Weights of a small transformer language model.
Size: width 96, 6 heads of 32, vocabulary 548, 4.21M parameters.
Each number is 500 + 50 x the weight over its row's rms, rounded and kept within 0 to 999. Layers, rows and columns count from 0. Numbers have three digits each. The size before them is the row's rms in percent of the matrix's.

# layer 2 attention query, 192x96, rms 0.194, rows 81-95, columns 0-47
104:639413452584491496512433545558472496470556405460520444509483439509579404544525471556492574590436545472499384436508438538460573479531499563527463
105:553539464587429535522537395451585487446627511538544475469468515476510447465555470522476509524474454467499516444508415425533483486492470495537421
100:444484416542529496529569576434552489528577478537560550441464563465608416403613514463468576532501475485503424483511523484557521622445476564457508
105:432537477546416555522571494527521439516548512438543551453452565434574508440597466401491486433458544422386462449471481524569518471483561507391566
083:576471490460479411624579534478509433483539501479420563519443542539625517490504467510525417455526462479444441512484565519490543445532604512509502
088:467560519523552507477483530643457369516444500496506487448491525551510416484475556532541620480520490417562500604472503456552538435526542481431488
085:461480440497512491462390547600473485574453497466424491445538494435502508496520476454497503461494533457462499542469473504472496567400596484551507
086:494491580453506533487435541489472571522516385529522479513470601474479590447449593482456486569484481469560514603501533519474449499529448485513543
083:518503454517522428527493513457487564449472504465509525616538617442486526587530527592458513466519500540566533494503490465461520439460464600496524
099:564439603502525445534400485547518562574573455553522553520543412504558526424438522512516537585419484483589483541488454480436501414576481493583535
096:500462512530485623458558491510533604482511551493443563427478446479448509463451454445560498450504447499372512519435533531520621545483614450543550
095:498535512483416480516488532473534537525445398468444466526533467581442402540499455467455447406531556543496472510538543546435531605437590412547523
100:532450498545534522537441444399460490457555544542597531461523527462516500516523540532515505509505515498576491508467438482477506426476441671516463
100:569470460556468528524608558460495478550570473486515480513423569541507604566576481550533462571573548516421565460458577476488554487557536447461461
090:530517500538600423440519526547479489557509489549499515513463504514572434520383591597577565483562449544528525482473574483521469554439456476528520
# layer 2 attention key, 192x96, rms 0.188, rows 81-95, columns 0-47
096:625500392497504497478463552593493502420567439446490517435516526531494482613541478467570519520511494488568438425462502574529608457514552500521434
099:550547437520478556535483456539521503568620481567546522529474499570487463464532444463462487521457440516471408422460399465522514476522491490578419
100:481522453605517550474516542461474581529471520553546560528449555500545475422451534501466519532599542562422417512447397479485520544399574462505449
097:470507456530438531541553587439462521406482534485492516485505540427463603431517582526490397462525512529430472466480497493476484479448572505417501
102:596493474588470427513490428482508371519435514473394499477416536457484491490458545609420480477467406491610510476448539466493587511580528581497514
084:418509472432583421438517564516507393448512499465422487425457552464493468459602549481477433496511530423542447508532475365509491510557530542494446
092:504443430512462472466454529424515504551453470454485384487492529524475560545438495511523482541522477539641543544483609475437407580460508454554545
098:505378480522501510523506515561480546441486424491456383493498522536540609459385611452588402510535508441544550569575520541415479479535474444519500
107:529507504539545488564448454626456436418426395435470456554557465516528511482461536535481523568460453554548473538507510439484496529483430542543501
087:540461546509488519521487481511521485583548382499547552444571517509576511510418417479543468517420501372570533515544450513472526393623559488481489
094:506485527493479599528498571460592560463536557562474508445525485514486437474462469500490518501549448448444529446470561557513571560588568513478625
105:595499529545387475531421500507533494583508424508483451480501448500449448531523537490487504474484445502533546443491580525485517595436516442503526
099:586461451518566484486517436507482439445532512422487557455548535570508486501416593520506530504505538530576532536538513490412510453557469608567486
098:499520482560473550617459507637501473464556528535591484510434497381492603509578520576523549576513466509531559423414531450559601518554461550473483
090:476525571584623467409486398456473444620495553499465444510447469470494487487525556504532493513503469475479489456445488574511459549436512493507410
# layer 2 attention value, 192x96, rms 0.17, rows 64-77, columns 0-47
114:560502464493528533509590475474422475445512574444516571512513545469472639490549497528585482571481474467520552451473540551501485421434421518478401
097:541531477532547572566594495469441595537533424431490547441494487513512505436512471565445489472516517470472407481506532551494483504545468528490448
111:501588538466437459459499474471499524411620494503486503474524536455544445497510425472505509550515422515519519422549477456517503561479403470503478
091:536490503450464400547442464626526419492514513464484526539518420542585533546479515553373527572470559504498378522515600459516450521469479453481589
112:494481501476475531497480465527560438525574478436439544497476481470553488455525447452433575389530591462480461574552464480460457514532424524506454
106:479504416578522561491472505522546473459443537447506528485528565471517568499504383538537479521510444529494456502505547569464519476520512490550458
106:496486547545464454503428516511476461521500578433485526614502472474585521489499575486378425624482536541469425483454570452474398495473572417505569
101:537454523490490513538528453533567523485443524509515621630436445502618488451495557478420488495550493541512544435560497520529604523500562478501565
087:441494517485448524518528515467503434535476443460518590567411498488483443536540437514561585487443563476427476455494561555504559441492469497434439
103:474440485511562555455519395467507424512514550542523559419530472538475587470480519441560399373400551519447536491544537443505505539481481450482555
106:511447494585600520485627441531596487551555486548538545491542399467451541506465540548510422423472529436469485522467513452507482505544462448559480
110:507579450480529435520572460466412501452437561526551513452624503582439547513477525548507480562467424508478574515432477484517484491510500509501514
130:520509509487537498603519461579485464412524533529485489434593527496461396465475516527460454450495519481541414507486452480465530529440482432483577
097:476495567445548447509563498495495419388552506467486478492516570393540441538447567520502500521532657528488589491540501428458521475488439543530411
# layer 2 attention output (transposed), 192x96, rms 0.175, rows 64-76, columns 0-47
096:540523458516586483526547556556407461420537499400458543513474541496481499547574525581555437526504461546589545532462541478496531500510500425538516
082:523508539452556483470477554557370556551427466410500503474467566424533483494488436580507493511497483480559538460461465527501490571483543586580464
101:484507474406495477409481527512535524483492506489540528498570512477508491473459486475488552534512389505481440554574536490411527540465508473546524
092:529563402526501445508512559537464480581415510572528548426548489560516537538525440546469413580530594483397470519439568463513470573434504592568534
112:551459523510512568527475614490442452477577534541560586482451600407518453591486442434460499412503565453461476548510520522461433370458520494445491
108:529424428594522492455445534545505393446477533494477506529499497549500485650559514545551492559498529567553512470517543515421534487467508486598471
100:517557534505491507508447541463561491486521515608560522618425405583555503490502475501395542613460513552563477541486530433586514509415526477482539
096:560470474481469452483576566537479599593471518570540512497465493485517499447469432410484469486482524568563470411552570539528529576539508546498451
089:548454504521509504490550481516476420414549532410502566504404561514504517539578412496499436529425531538382503538519520482501451390490522541520499
103:482389485535571580539551432445554449515470568507480501492535366521452604445470506397518476411426545537537432501532529493584467465456456521406524
100:448436494542518518495558421493463552529474498538422502480527447503417498473545507499546444407442472472451530493525509520569498563567477524543488
108:463537459512551416520555432432523557455464438459483473486539400567458521509449556530539416500510442482448488514524457449563548521533448450505507
090:541500531427476586536478474454517478490440590434531574580549436474485567500488431473442491492501542581558590484569473520430516431506561458576600